Part of a small language model's weights: value embeddings, 7964 steps.
Each number is 128 + 32 x the weight over the matrix's rms, rounded and kept within 0 to 255. Layers, rows and columns count from 0.

# layer 4 MLP up, 384x96, rms 0.17, rows 91-159, columns 0-47
[[106 121 166 133 102 159 176 114 123 137  98 174 175  96 113 101 175  76 112  90  85  94 140 124 130  98  93 134 143 158  74 123 136 139  35 106 114  67 103 116 136 135  75 146 136 106 125 145]
 [112  85 210 147 135 201 121 135 111 133  93 154 128  88 108 167 129  86  90 143 134 192 129 126 145  69 114  99  91  90 162 126 140  96 183  78  63  91 160 117 122  79 151  76 113 144 129 105]
 [ 98  83  90 146 124 172 152  60 121 110 115 104  80 133 169  83 128 173 159 125 192 162 121 134 120 120 134 141 135 108 179 119  86  67 126  72 125 134  91 113 145 137 158 142 151 197 101 138]
 [118 142 127 152 146  20  94  54  94 113 150 170 134 152 112 103  47 110 123 132  93 112 115  76 116 149 108 103  91 114 143  53 149  95 103 132  89  89 107 107 168 144 141 108 137 150 194 116]
 [116 125 132 109  99 124 182 119 138 167 118 152 162 121 132  95 160 105 102 132  97 149 164 158  93 131 128  86 119 165  50 121 134 130 126  98  79 156  81 171  76  71 110 191 104 145 141 137]
 [ 95 170 124 115 130 233 151 194 118 145  48 147 131 157 118 141 103 126  98 137 151  95 144 101 123 126 167  99  70 115 119 137 108 144  94 190 136 150  82 119 151 159 166 155 135  91 168 149]
 [127 100 127 198 118 199 125 186 132  78 155 132 127  57 141 120  65 146 127 142 153 135 171 141  87 199 138 142 118 152 172 106 103 139  97 146 143  96 164  90 133 150 167  98  70  79 105  99]
 [162 184 130 135 129 171 110  95 199 128  89 109 159 103 111 139 167  82 142 196 174  92 115 137 136 113 126  96 134 153 144 120  98 129 112 101 110 126 100 113 148 103 145 156 173 161 198 135]
 [149 119 130 106 146  93  94 133 113 126  83  82 138 153 117 120 148 141 203 142 102  86  88 143 127 132 149 119 105 104 111 141 147  34 125 123 130 164 175 121 140 131 144 165 126 182  88 128]
 [172 125 121 145 100 132 159 145  56  79 131 111 186 161 166 130 136 128 140  54 104 106 116 131 108 145 148 116 126 106 148 119 101 128  76 130 144 107 113 156 133 151 138 161  94 154 147 177]
 [ 60  66 158 151 163 122 109  82 117  65 115 182 123 128 173 172 133 130 191 159  89 178  86 160 108 134 110 148 170 149 125 136 123  88 153  88 137 143 126 161 131 156 164 162 129 135 178 123]
 [152 128 114 122 116 182 115 132 163 141  71 114  94 104 110 197  82 132 127 141 145 120  85 106 136 173  54  67 153 102 114 141 146 140 107 103 156 132 115 145 164 125 155  96 126  79 114 163]
 [167 126  82 181  75 191 122 153 101 125 164 141 135 138 141 197 109 214 181 116 126  47 144 123 139 131 191 174 149 107 151 163 106  75 104 170 123  80  94 150 127 136 171 101  85 137 158 150]
 [186 128 162 166 103 138  90  89 125 143 138  93 102 132 164 142  98 163 103 130 106 161  76 165  53 147  90 134 138 150 195  85 142  79 128 194 127  91  89 133 107 165  99 126 139  90 143 120]
 [214 150 134 117 112  69 110 134 127 113 105 115  66 179  78 190 134 174  91 159 113  88 121 133 136 157  81 140  78 115 168  82 112 120 125  68 162  51  87 125 101 178 141 141 184 128 123 122]
 [102 133 137 109 107 113 140 125  79 149 135 140 110  50 132  92 131 166 104 152 118 122 136 174 165 153  62 119  97 132 175  93 102 102 151 135  46 192 122 189 187 123 105 142 124 140  96  80]
 [140 122 159 131  87 130  84 112 133 108  96 146 119 141  93 174  81 182 154 159  99 138 120 145 141 157 147  43 112  86  99 120 124 116 129 116 160 168 109 130 128 145 112 153 161  88 148  87]
 [158 186 131 135  94 153 150 145 124  73 134 169 112 110 152 151  63 130 142 144 109 133 151 135 118 112 160  98 103  84 124 115 100 147 169 108 105  91  97 212 138 178  79 158  77 179 136 160]
 [ 78 133  84 134 102 137 134  71  64 154  98 101 122  99  70 125 124  55 124 114  82  94 122 117 139 118 115  76 119 182 150  71 114 116 152 132 112  87 165 113 182  97 132 118 147 125 184 148]
 [ 37 120 184 157 118 109 123 187 123 106 166 122 109 164 125 102 102 183 102 101 109 163  77 119 200 109 129 118 138 144 135 184  83 125  82 135 103 135  69 145 148 136 137 108 115 121 134  74]
 [167 161 139 149 157 167 120 110 102 106  82 181 122 140 169 169 152 121 146  90 134 103 148 123 166 125 128 125 116  97 134 156 178 162 158 125  72 114 108 104 121 163 154 120  90 138 165  76]
 [166 125 154 145 140 119 123 120 134 119  69  96 117 127 144 178  96 172 116 114 102 141 108  76 154 155 196  78 119 115  79 132 103  97 176 117 140  71 145 109 158 145 159 208  72 149 119 156]
 [123 135 126 155  66 158 120 183 101 125 111  99 162  97 164 140  97 164  96 140  75 106  88 129 157 154 146 130  97 122 168 118 121 162 111 140 112 204 125 117  84  83 126 122 178 155 151  66]
 [123 140 144  89 147  81 131  75  72 182  39 131 182 112 138 133 105 163 150 106 109 145 128  99 142 170 100 145 129 126  93  66  98 144 122  77 127 118  76 182 175 116 150 151 110  69 116  78]
 [169 151 185 142 161 115 183 148 151  90 133 202  90 134 160 124 100 133 118 130 166 180  88 108 119 137  65 136 168 112 144 125 117 109 104 126  79 129 134  76 130 124  87 127 128 149 135 163]
 [126 140 119 137 106 147 118 114 137 161 113 165 122 112 101  90 128 123  81  97 124 130 162 200  94 127 100 161 173 118 112 128  70 111 164 146 115 132 146  69 109 162 155 183  99 125 115 159]
 [130  80  79 135  85 114 149 142  97  76 106 180 128 125  90  69  66  95 132 118 143 102 101 126  83  97 151 116 118 101 134 130 119 104  98 152 145 158 125 172 113 167 143 159 198 159 166  92]
 [ 69 130 139  90 125 151 129 118  74 111 111 145 178  48 118  70  63 110 141 147  98 132  81 149  77 162 133 123 155 105 143 132 113 107  97  50 119 150 103 143 114 115  86 148 150 155 112 123]
 [154 189 103  78 103  63 111 189 140 159 104 167  99 142 106 187 147 114 151 126  39 128  79 123 106 159 132 173 154 180  39  99 108 121 135 126 125 127 173 202 106 114  74 137 137 126 105 134]
 [ 90 147 135 158 128 147  87 109  98 179 117 128 131 153 117 151 142 143  99  97 129 120  91 141 124  94 130 120 117 131 110 115 157 123 124  90 129 163 139  90 120 163 152  68 141 101 149 166]
 [130 126 135 157 152 138  77  96 165  63 118 167 177 142 170 167 132 162 150 113 125 171 118 112  97 149 123 156 100 122 132 111 115  99 114 114 149  85  57 188 145 157 173 135  73 101 139 149]
 [162 191 111 159 103  98  95 152 115 135 126 105 108 137 111 177 158 168 179  99 122 156 187 124 158 129 185  84  27 126 114 159 129 132 151 115 153 106 120 151 151 164 121  82  89 147 146 168]
 [107 111  92 115  90  90 116 117  66 133  78 161 128 123 150 153 203 182  87 135 125 149 140 112 144 135  77 167  97 136 164  79 131 135 148 160 155 106 119 132 167 110 133 127 162 112  89 204]
 [149 206 144  91 127 139  99 118 117 139 154  88 179 119 152 183 132 146  96 210 135 179 142 184  94 133  98 133 103 123 120 110 107  55 107 103 142 109 127  80 133  66  82 111 158 150 142 228]
 [ 98 159  67 126 106  37 130 102  86 104  61 117 122 150 190 166 152 147 142  80 106  72 155 119 118 115 145 169 168 110 132  87  75 117 134 173 122 103 150 138 172 119  87 105 118 149 131 102]
 [134 114 109 122 115  78 138 137 131 106 175 101 123  99 109 123  97 120 140 180 135 145 118 149  64 106 149 153 183 171 232  92 111  95 205 132 148 138 135 140 129 135  83  80 118 173 118 199]
 [100  66 179 131 191 127 137 120 153 137 121  89 132 139 174 104 174 155 165 101  88  99  81 136 124 198 213  92 163 146 134 161 135  67 160 164 161 127  84  93 149 110  87 192 143 142 102 129]
 [112 130 159 128  75 143 113 138 156  96  91  42 114 110 115  80  62 157 179  65  93 119 101 163 145 129  96 101 135 165 157 124 153 118 108  91 137 111 128 159 110 124 121 112 157 152 153 151]
 [178 131 154 226 104 176 126  77 134 125 108  70 134 102 127 124 146 118 167 135  95 154  89 147 176  95 141 120 128 149 117 104 155  73  99 140 136 129 131 122 178 131 182 110 103 205 114 143]
 [ 59 159 135 140 114 112  90  71 108 112 124 108 152 153 159 168 104 108 151 119 128 196 122 112  81  72 169 133 123 137 101 123 170  90 182  41 117 159 146 158 118 214 132 103 154 162  97 139]
 [125 120 186 104 164 119 106 189 135 127  89 113 164 142 139 160 135 160 119 149  64 144 140 135 115 134  62 126 151 149 118 127 157 129 169 165 129  66  95 144 127 164 152 106 129 101 135 192]
 [122 173 147 121 140 141 115 140 150  95 170 149 117 147 129 119 176 165 126  69 119 148 148 135  96 106 112 146 125  79 124 171 139 150  69 153 103  96  94 105 157 125 216 137 106 180 133 126]
 [ 42 111 170  94 132 137 144 150  58 128 172 103 114 144 117 201 101 149 120  97 134 101 115 170 162 127 138  57 116 138 137 145  87  81  81 129 113 148  74 149 128 186  78 147 147 125 179 128]
 [145 113 159 151 153 111 116 131 147 102 117 108 140  97  65 113  97 140 121 158 131 108 198 173 140 152 122 131 131 135 187 149 153 141 154 119 139 154 169 174 140 135 129 171 155  85 116 139]
 [103 187 124 172 163 110 179 107  87 166 135 173 124 178 156 165 142  81 125  75 152 148 199  97 119  78  87 223 114 151 125 132 126  85 146 110 127 115  85 121 182 155 180 204 163 145 126 137]
 [ 93 174 172  99 101  93  79  69 117  87 126 197 134  95 139 120  88 206 121  95 158  81 104 155 113 156 120 132 153  96 149 100 112 129  74 178 101 123  98 144 107 131 110 154  99 108 150 139]
 [104 102 141 153 129 108 119  95  82 133 198 152 165  90 128 117 126  98  83 127 114 164 157  97 117 145  57 114  81 141 146 151 137 108 112 116 110 112  66 149 135 121 135 163  80 182 145 168]
 [123  70 140 134 107  65 157 131 103 116 125 175  89 179 140 107 126 118 152 122  77 117 138 103 134 178 131 133 160 138 150  94 185  98 184 155 115 122  78 149 130 146 116 132 154 112 117 145]
 [128 162 115  87 111 158 111 173  95  93 110 125 191 107 119  76 130  88 135 131  80 137 167 130 137 133 137  63 150 137  88 130 152  50 105  93 161 122  85 139 142 140  75 113 117 167 156 140]
 [ 85 180 159 104 143 144  84 124 127 141 129  88 157 112 117 107 126 142 187  47 122  79 116 145 116 108 141 112  78 159 127 162 116  98 175  51 141 128  83 209 162 165 104 109 163 107 139 163]
 [173  98 196 116  87  98 127 161  86  85 128 172 150 153 114  99 143 168  63  79 103  98 120 125  85 128  99 172 110 117 136 206 125  84 139 144 134 100 128 169 144 101  63  52 216 101 148 158]
 [135 151 133 113 121 116 121 108 121 149 102 174 123 144 180 140 155 172 136 114 173  94 168 147 102 149 140  96 175 115 167 146 167 126 122 131 125 137 108 112 140 185 170 107 115  82 124 132]
 [147 111 178 180  74 101  59 112  98 170 154 121 136 109 128 130 126 138 210 117 118 160  84 132  93 159 147 177 108 144 157  91  86 123 122 130 163 132 125 112 130 146 136 106 144 168 134 115]
 [121 108 129 170  95 143 184 148 126  55  55 115 143 151 121 110  70 118  94  89 160  91 100  84 147  90 126 115 115 159 129 129 160 116 152 145 118 103 108 167 151 156 182 106 170  95 168 105]
 [145 142 119 150 124 172 166 147 119  87  47 129  94 121  93 138  96 128  86 105 135 131 121  91 126 140 104 105 136 167 140 105 129 153 117 106 170 128 132 108  94  98 155 108 162 154 129  58]
 [154 179 129 136 101  98 113 143 145 123 150 130 156 179 128 181 105  58  98 145 114 187  95 134  76 107 187 174 184 126  84 163 147 129 142 116 108 100  78  90 115 200 164 164  76 142 116 144]
 [111 147 144 161 126 174 130 132 153 124 152 122  63 166 114 101 101 111 155 152 112 105 119 143 111 153 153 116 147 156 138 134 141 143  93 124 169 148  89 128 112 119 153 154 199 126 116 199]
 [104  94 164 129 106 110 151  71 128 126 129 134 103 119  91 190 123 140 159  64 116 145 120 141  89 110 141  88 192 165 121 194 152 119 184 123 106 106 137  75 178 179 170 103 203 133 161 154]
 [158 120 139 152 129  96 102 137 160 120 104 104 141  85 177 102 159 137 100  24  91 147 177 153 128 141  85 178  86 158 181 136 146 105 179 132 125 183 113 172 136 126 204 120  94 115  99  89]
 [154 128 174 155 133 124 195 119 104 108 113 176 150 121 131 164 118 139 103 128 124 153 113  96 169 112 102  88 124  99 169 120 165  66 133 146 130 116 144 161 216 132 158 109 122 119 197 143]
 [134 164 183 114  83  78 122 118  88  74 141 107  77 146 142 165 156 150 188 186 129 115 147 137 151 197 118 152 161 139 120 156 145 143  25  53  54 137 120 171 135 159 116 141 149 158 179 151]
 [160 150 123 135 106 138  98 127  89 105  78 108 132 195 157  89 111 172 122 155  87 134 156  68 121 143 104 116 103 117 153 128 164  97 136  98 130 114  79 135 164 132 111 211 113 132 130 158]
 [164 171 139 130 148 160 128 132 141  66 129 118  85 152 109 130  99 129 117 147 109  98 129 122 124  89 169 122 145 164 125 161 149 129 129 117 134  97 115 126 119  68 150  78 236 165 134 106]
 [108 117 135 111 111 113  74 149 114 133 106 190 218  59 136 124 129 104 137  93 135 134 166  65  93 152 157 137 105 211  98 120 156 110 122 105  69 135 144  18 122  79  74  93  64 143 155 101]
 [177 144 167 111 166 172 120  50 163  81  94 126 154 142 132 151 118 139 141 153 177 137 199 158 138 147  63 111  84 106 110 179 125 127  90 134 107  96  97 157  93 116 162 138 152 130 162  85]
 [140 153 148 141 122 173 218  92  89 130 117 133 111 107 132 148  69 128 137 186 188 128  97 145 132  70 131  60 162 178 169 139 159 149 105 114  92 157 174 104 233  71 118 137 151 138 166 168]
 [140 122  96 111 116 129  83 145 115 122 103  34 118 168 118 161 135 122 157 107  80 106 117  66  86 163 157 105 119 114  90 118 121 127 118 150 109 129  77 110 177 126 125 130  94 158 187 125]
 [153  63  97 196 153 148 157 112  84  99 150 189 120 106 122 131 101 145 179  95 107 109 122 180 130  71 138  95 127 122 133 125 157  47 111 182 156 103 133 103 114  93  82 133 108 145 135 199]
 [110 145 118 159 125  96 126 147  96 154  68 131  88 116 102 150 156 174  69  83 150  99 110 100 129  94 135  97 167 125 140 133  99 175 154 165 114 162  37 153 162 136 141 142 132 210  97 118]]
# layer 4 MLP down (transposed), 384x96, rms 0.0417, rows 91-159, columns 0-47
[[ 47 102 123 136 114 152 153 153 121  97 114 144 144 127 114  92 167  75 151  53  77 126 123 146 102  45 125 115  77 127  83 155 110 207  62 131 131 131 177 125 104 136  67 128  56  90  64 123]
 [110 108 163 119 143 171  96  59  69 174  93  76 142 101 150 107 126 118 137 121 111 160 159 112 167 110 131 128 141  91 143 190 165  86 127 119 131 166 144 201 182 112 103 146 127 128 170 157]
 [171  79  65 114 132 168  93 136 148 138 169 110 111 147 131 132 138 226 118 166 144 144 143 142 149 162 174 136 208 123 136 168 110 133 132 100 139  97 161 126 152 110  80 132 128 121  82 179]
 [109 142 147 130 113 201 123 151 116  79 161 112 137 121 137  87 105  84 160 146 175  88 124 150 121 157 104 105 115  79 128 176 113 146 147 123 135 145 108 161 159 142 137  65 132 140 127 157]
 [120 103 145 184 115 117 173 128 136 138 126 154 100 120 116 117 150 121 123 190 116 192  75 129  96 128 113 216 103 135 120  96  56 113 144 114 141 133 144 201 114 187 135 112  50 104 118 104]
 [124  85  84  48 120 107 149  95 169 130 126 134 139 100 138  99  88 107  67 109  55  98  31 104  74  86 153 105 114  84 184 128 114 126 122 161 156  77 153 153 167 140  93 123 116  58 135 161]
 [115 190 164 116 126  62 134 153 157 143 125 119 165 138  73  97  69 165  74 203 151 102 164  87 189 121  69 117 173 133  88 119 158 154 102  78 167 109  67 119 162 150 172 163 134 154  47 100]
 [ 70  69 114  93 165 123 163 175  78 121 117 127 152 101 168 127  96 102 150 138 132 142  75 112 182 141 137 135  85 115 144 129 126 136 132 155 213 108 118 148 117 116  88  51 102 150  50 102]
 [132 163  58 157 101 119 205  74  72 178 120 126 153 130 143 150 160 133 129 134 163  99 168  91 120 126 105 153 132 105 100 100 137 118 160 114 101 110  74 110 180  23 149 135 144 107 131  97]
 [151 124 145 122 156 168 163 136  96 113 141 131 157 127 135 136 178 110 127 125 142  86 160  95 128 130 120  96 128  91 106 138 139 113  95 154 118 125 100 164  95 152 159 183 125 120 130 142]
 [115  80 157  76 153 127 185 133 157  60 131 112 153 112 144 140 133 124 121  97 145 137  85 138 115 120  93 119 112  72 116 172  92  88 146 111 115 145 209 165 129 157 118 149 127 155 125 152]
 [150 127 145  78 181 122 143  98 148 174  47  99 119 108 111 131 118 116  86 156 100  91 120 114 116 115 116  77 112 149 154 159  69 189  66 136 111 150 172 161 163 124  84 129  88 115 112 160]
 [101 162 100 119 103 136 144 117 131 118 140 182  81  79  96 147  81 160 122 131 179 122 155  88  75 147 169 108 124  60 112 159  98 124  76 136 106 108 145 160 160 137 131 104  76  73  96 121]
 [192 162 131 150 136 120 108 102 130 105 199 130  91  92 122 114 148 182  99 164 112 149 151  90  81 119 160  95  86 129 118 164 155 111 140 123 157 153 117  63 132 117  87  80 143 127 154 111]
 [ 98 103 116 147 130 142 127 127  49 125 103 155  78 171 150 141  62  74 130  90 168 120 138 145 135  81  71 152 148 103  95 154 132 113 123 122 100 107 127 117 103 149 109 121 142 128  92 160]
 [185  67 161 151  79 154 142  70 109 177 116 153 105  65 103  63 138 150 134 165 151  85 174 140 133 144 117 141 106 113 141 192 133 139 139 157 119  92 147 157 138 111 111 140 148  45  92  90]
 [130  84 114 108 102 141 139 104 110  83  87 121 175  78 130 105 161 112 172 160  77 165 119 115 144  86 130 129 157 135  76 147 111 142 119 108 124  98 155 162 123 146 118  74 101 125 132  73]
 [220 116 126 113 120  96 109 178  82 150 105 117 140  93 165 133 179 129  45 165 101 146 108  94 127 128 128  90 176 124 183 159  81 164 129 182 146 118 129 138 168 151 191 142  90 111  75  97]
 [205  99 120 116 142  78 127 164 162 106 158 160 110 137 148 112 143 130 128 180 159 134  59 134 129 123 166 112 127 163 123  97  94 103 161 139 155 101  85 132 160 142  33 177 133 150 112 137]
 [ 66 110  75  94 163 122 122 193  95 162 123 105 145 102 112  88 139 126  74 111  36 176 149 131 126 122  98  95 131 112  94 178  96 132 109 163 142 119 109 140 143 129 137 139  53 119 107 140]
 [ 98 103 131 124  97 124 153 130 151 149 150 164 118 127  69 151 119 130 117 112 109 139 116 206 102 186 158 131  87 197 165  99 107 117 122 113 155 160 139 169 132 125  82 176 148 113 155 133]
 [126 119 133 138 112 103 175 110 123 117 189 182 164 126 136 143 137 143  95 136 173  96 117 111 134 134 104 155 126 183 105 131 152 100 135 120  65 174 147 161  85 159 136 163 157 170 148 142]
 [127 157  71  95 160 125 110 150 115 141 113 133 148  97 118  55 166  49 180 141  74 185 201 160 139  99  72 182  80 157 170 143 124 164 144 103 122 139 145 110 103 117  68  14 136 126  69 157]
 [ 69 172  91 104 177 110 124 134 100 129 154 155 122  69 205 147 169  84 150 150 158 153 179 102 110 121  88 219 137  97 130 128 141 121 128  65 143  88 101 112 121 101  86 115 138 167 137 108]
 [157 114 145 178 116  95 159 128 126 130 124 112  82 145 212  81 130 162 126 199 175 166 158 109 215 167 134 102  87 124 120 137  90 101  76 176 130 179 105 130 109  49  89 144 101 121 113  90]
 [ 89 108 100  96 139  80 121 100 171  85 132  91 125 100 151 201 142 165 121 105  73 113 106 109 134 151 176 131 159 161 178 165 122 139 104  84 102 134  88 155 175  64 109 121 150 104 145 104]
 [112  79  87  96 171 122 121 133 177  73 128 153 147 137 176  39  72 214 116 108 130 132 105 145 173 157 128 137 110  71 121 128 142 111 143  66 171  98 223 148 151  88  94 123 168 132 183 156]
 [218 131 161 151 122 159  85 169 145 127 130 146 119 118 121 125 150  91 127 114 132  78  70  93  96 132 160 151  83 108  82 131 143 108 112  58 109 118 112  96  84 140  71 127 100 114 196 175]
 [166 124 123  37 151 149 114 148 111 117 124 141 134  97 181  77 122 163 140 127 145 150 131 135 135 104 154 114 116 168 148 123 131 118 187 138 144 141  96 135 120 106  66 115 154 102 123 145]
 [112 113  68 134 138 109 144 152 134  83 152 181  83  97 129 119 125 106 165 160  95 112 195 159 198 151 142 121 114  82 159 115 124 121 112 153 133 135 137 136 178  84  98 134 146 154 107  63]
 [120 150 118 108 133 129  88 122 170 101  88 171 125 124 145 107 160 143 152 116 177 151 111 130 102  54 150 143 112 168 153 168 160 133 126 132 108 114 107 157 140 174  81 113  53  77 127 122]
 [111 106 142 128 107 122 116  77 166 125 144 131 163  58 140 132 183 152  27 114 125 192 107 162 130 130 173 145 132 136 196 109 159 107 133 160 123 138 122  93  92 149 137 150  88 109 132  94]
 [146 136 195 135  89 130 110 136  94 173 115  54 145 114  95 113 147 104 174 156  24 162 136 183 169 102 147 162 201 142  70 154 147 138 136  87 101 124 124  75  94 139 112 148 168 151  99 139]
 [138 168 114  73 145 155 127  68 108 104 140 103 195 118 165 151 131  63 136 179 136 117 113 165 127  95 102 161 121 109  87 137 138 118 111 142 208 132 176  65 100 126  54  96  90 133  79 154]
 [117 150 144 113 136 147  88 180 122 148 109 136 156 135  93 113  76 116 117 147 120 158 121  73 133 120 106 130  86 141 134 136 124 185 138  78 139 106  90  82  82 143 109 141 151 133 152 164]
 [135 153 116 161 114 194  89  63 136  51 136 187  83 126 103 172 193  99 136 180  97 148 111 161 117 105 187 152 140 136 172 212 193 101 166 143 172 106 179 152 116 131 102 109  60 124 117 117]
 [ 80 130  93 111 147 128 204 183  67 195 112  36 118 120 110 156 166  82 126 124  76 119 161 174 118 102 122 123 136 107 139 150 152 101 114 178 124 144 120 118 187 119  97 136 100 132  92 132]
 [110 144 168 137 147 168 125  99 121 123 158 149 148 125 177 133 110 114 154 133 166 178 162 100 191 115 145 224 125 124  60  95 135  98  91 151 143 133 102  45 143  93 128 116 179 129 134 127]
 [157 131 151 128 159 155 110 161 188 123 135 172 117 184 140 123  85  75 121 121 170 136 140  93  83 150 141 149 148  32 117  86 110 156 111 134  97 113 194 140 127  24  55 119 159 103 134 146]
 [ 99 142 101  90 121  91 112 123  67  89 157 125 186 131 162 109 155  92 133 147 109 169 115 118 143 152 135 130 120 121 116 158 148 171 129 106 101 123 197  83  92 239 139  87  85 138 124 107]
 [115 111 139 154 157 121  93 123  87 118 115 147  87 185 121  92 228 135 132  75 157 149 120 137 130 153 168 134 156  84 110 162 174 119 123 132 145  37 133 167 127 127  76 128  72  98  89 168]
 [126 127 142 113 124 120 150 113  85 212 113 134  86 142 126 145 174 154 123 136 128 237 171 178 109 101 125  48 153 159 151 104  87 100 104 166 116 132  81  95 170 118  79 112  99 131 160 131]
 [ 78 123 162 132 153 145 111 134 155  91 128  67 152 105 135 194 139 108 124 197 176 146 152 141 154 148  71 111 116 112 139 115 102 128 200  53  54  97 146 123 139 129  98 147 140 103 102 185]
 [110 142 139 147 131 159 109 139 175 126 148 160 109  89  90 113 164  50 132 159 138  83 128 204 116 198 140  95 137 151 130 179 117 145 147 125 158  85 154 112 154 136 151 204 159 114 137 142]
 [118 184  80 128 157 148  96 161  61 176 114 108 185 148 132 158 118 120  88 168  90 141 105 124 163 112 137 124 131 165 149  93 171 135 189 128 209 117  86 129 125 147 125  85 132 112 122 137]
 [103 115 108 133 121 145 179 108 108 145 111 100 132 143 118 180 150 141 133 119 135 158 106 167 100  90  96 128 106 110 104 200 135 156 109 167 117 151 157 146 120 129 139 111  62 108 143 140]
 [ 96 162 142 139 176 123 131 145 131 156 118 136 112 117  78 114 141 142 138 104 142 103  93 121 137 163  73 127 156 179 121 127 126 147 140 132 131 142  85  81 154 150 102 161 107 135 175 111]
 [111 140  82 154 176 102 109  97 167  98 119 100  88 104  62 143 148  88 100 110  91  97 115 147 127 129 194 121 136 103 166 124 132 124 113  92 149  62 135  98 113 113 145 102 146 110 146 124]
 [156 166  87 113 105 112 121  93 104 116 154 116 174 151  87  90  72 125 158 106  98 112 114 156 134 139 155 124 140 121 123 206 150  82 126  77 175 110  79 114  98 223 105  69  99 122 142 110]
 [146 140 112 137 157 118 176  80 131 163 164 150 168  88 129 100 142 111 166  98 144 109 107 112 122 144 143 188 119 135 114 118 187 144  79 135 152  75 185 141 143 123 121  96  97 146 141 116]
 [184 105  91 202 141 143 140  77 119  91 178 140 108 181 162 130 163 168 179 114 167 107 115 142 134 126  97  99 134  81 105 134 139 100 148  91  97 123 208 113 167 112 124 132 113  94 119 138]
 [187 116 109 174 112 210 117 139  64 146 146 164 137  93 152  91 135 133 179 118 153 135 147 117 146 108  80 129 111 109 156 111 144 104 156  80 140 143 131  97 118  93 161 152 105 166  90 172]
 [136 139 152 109 126  42 134 129 109 188 110 117  92 138  99 137 119 102 187  97 152 180 143 162 128 155 164 173  92 115 170 103 110 105 127 120 137 100  72 114 101 130  85 144 182 172 192 157]
 [ 82 116  78 129 107 120 224 140  92 116 129 119 132  93 156  74 100  85  84 199 139 111 104 108 147  66 158  62 125 165 130 143 134 122 111 187 154 131 136 124 116 130 105 115 119  99 111  64]
 [ 86  97 129 124 179  96  54 109 179 111  83 107 149  98 176 107 128 136 129 158  91  85 120 155 102 105 127 185 123  97  91 173 125 139 155 123 139 152  66  94 112 146 117 136  82  88 133 129]
 [131  92 113  70 101  85  95 154 130 150 114 100 198 131  69 145 136  80 108 118  85 131  98 144 150 139 130  83 189 115 121 152 139 158 178 108  98 123 152 118 133 132 143 191  95 126  96 120]
 [104 129 133  84 164 122 120 145  54 159 114  99 143  79  87 124 148 109 156 130 104 122 107 110 154 100  99 115  93 103 146 127 100 131 134 152 124 115 128 127 141 160 152  55  73 120 114 139]
 [103 149 117 125 155 113  83  78 164 129 159 132 125 131  99 173 177 135 165 100 147 139  69 133 131  36 118 103  98 101 127 159 152 177 126  78 109 106 116 129 149 161 202 167 111  76 150  85]
 [ 88 116 152 160 131 133 167 102 118 103 125  55 191 117 128 141 145 170 101 141 123 128  96 116 143 166 149 168 119 164 115 214 133 157 157 129 163 206 130 144 137 136 156 144  89  55 134 160]
 [134  97 107 112 167 126 149 170 113 104 133 120 114 104 150 153 158  59  90 187 126 133 154 136 158 142 150 103 122 124 142 130 199  68  87 115 132 119 130 138 130 159 236  98 132 126 178  98]
 [121 126 113  61  40 129 137  86 139 120 167  83 134  88 174 121 190 170 105 145  93 176 176 122  98 170 116  79 164  99 145 198 155 151 126 179 128 121 150  36 162 169 124  85 155 107 122 106]
 [135  99 129 110 117 102 156 111 149 128 195 129 144 141 128 156 152  72 158 151 112 134 165  99 126  57 170 149 241 142 162 124 148 151 138 144 134 134 141  82 102 103 152 137 131 143 152  87]
 [ 84 108 128 173 152 103 112 142 110 149 175 149 139 156 171 112 142 152 146 118 113 165 129 172 155 124 106 195 139 148  91 159 111  48 124  81  79 106 147 154 130 145 117 133 131 122 144 119]
 [112 142 112 111 132 105 154 138 148 176 117 137 163  63 147 113 155 156 116 123 141 121 139 127 147 158 144 145 156 128  90 128 160  95 148  96  88 169 117  80 100  23 108 135 125  83 128 140]
 [127 169 116  79 191 107 153 168 155 120 104 113 146 122 125 148 136 118 133  94 146 100 112 117 107 148 111 155 144 128 159 113 108 197 147 111 101 106 144 137 146 133 148 120 133 180 109 116]
 [100 103  88 166 164 131 186 131 109 153 166 100 138 108 177 114 106 127 136 108 174  70 138 135 133 107  81 150 162 158  94 144 125 162  91 148  62 111 181 118 222  99 160 117 151 127 111 134]
 [126 184 111 153 145 112 162 131 102 167 177 191  58 151 108 145 162 120 126 128 132 156 114  89 129 184 122 181 115 129  62 178  88 126 138 164 128 142 135 164 128  42 133 138 102 158  91  84]
 [ 61  74  68 189 150 115 101 135  89  96 112 116 133 104  85 115  98 125 184 137  82 117 142  96 172 176 137  95 116  73  98 156  82 122  89  91 127 124 155 124 162  85 151 115 139 115 128 175]
 [154 109 137 162 152 148 162  84 112 154 131 165 135 120  80 145  98 149 161 130 174 172 126 124 144 158 101 144  84  94 148 109  90 132 139  93  71 125 123 186 115 155 116 110 158  78  89 117]]